{
  "n_layer": 8,
  "d_model": 256,
  "n_head": 2,
  "n_kv_head": 2,
  "head_dim": 128,
  "d_mlp": 1024,
  "vocab_size": 4096,
  "activation": "squared_relu",
  "norm": "layernorm",
  "norm_place": "pre",
  "norm_eps": 1e-05,
  "positions": "rope",
  "rope_base": 13700.0,
  "rope_fraction": 0.25,
  "qk_norm": false,
  "attn_scale": 0.0884,
  "bias": "none",
  "tie_embeddings": false,
  "parallel_block": false,
  "init": "normal",
  "init_std_qkv": 0.0296,
  "init_std_o": 0.00739,
  "init_std_up": 0.0296,
  "init_std_down": 0.0037,
  "optimizer": "adamw",
  "lr": 0.00129,
  "lr_mult_up": 0.873,
  "beta1": 0.9,
  "beta2": 0.95,
  "lr_head": 0.00286,
  "grad_clip": 0.5,
  "warmup_steps": 326,
  "schedule": "wsd",
  "decay_fraction": 1.0,
  "decay_shape": "pow",
  "final_lr_fraction": 0.0,
  "batch_tokens": 16384,
  "seq_len": 1024,
  "doc_mask": false,
  "train_tokens": 126300000,
  "steps": 7709,
  "dataset": "wikipedia_en"
}
Each number is 50 + 15 x the weight over its row's rms, rounded and kept within 0 to 99. Layers, rows and columns count from 0. The size before them is the row's rms in percent of the matrix's.

# down: layer 2 MLP down (transposed), 1024x256, rms 0.0525, rows 1018-1023, columns 96-127
# up: layer 2 MLP up, 1024x256, rms 0.0562, rows 1019-1023, columns 96-127
down1018 105:40 61 19 39 62 43 56 68 53 55 38 43 89 54 60 63 59 37 36 49 32 31 47 38 62 57 48 42 51 48 71 42
up1019 107:31 41 57 52 35 52 62 60 61 36 21 58 54 55 64 58 53 25 41 44 31 37 55 63 50 67 44 36 75 50 86 67
down1019 103:79 57 46 54 45 56 40 60 52 71 71 63 66 36 19 49 35 42 67 62 12 74 60 35 64 59 38 51 71 66 36 31
up1020 057:36 40 70 31 56 51 38 73 26 32 35 32 62 42 28 64 60 54 36 12 33 22 53 73 53 42 70 32 80 94 75 43
down1020 045:51 50 45 12 59 78 77 26 43 53 29 80 54 56 54 19 48 30 66 54 45 54 51 35 65 52 59 65 25 17 20 45
up1021 095:28 24 55 72 77 53 83 53 41 62 40 44 56 52 75 26 54 60 59 38 37 17 50 99 41 58 62 41 41 44 63 56
down1021 096:55 49 52 62 58 57 45 44 33 59 49 81 58 55 54 73 46 51 65 53 61 77 41 23 56 57 38 23 42 10 27 39
up1022 106:38 55 46 59 68 55 30 44 46 35 65 40 54 70 48 45 65 34 47 48 14 44 62 73 57 33 52 09 42 43 74 29
down1022 105:55 46 44 70 44 46 30 70 50 76 41 34 43 44 55 47 53 37 61 52 26 70 41 45 62 61 67 67 81 27 22 84
up1023 106:31 39 43 42 54 61 55 56 53 62 57 52 58 39 75 59 47 49 15 45 59 52 40 38 50 11 58 43 43 77 56 80
down1023 111:55 55 48 49 51 67 65 57 57 57 33 42 10 48 54 63 43 47 26 69 49 59 52 52 48 46 59 44 36 46 46 57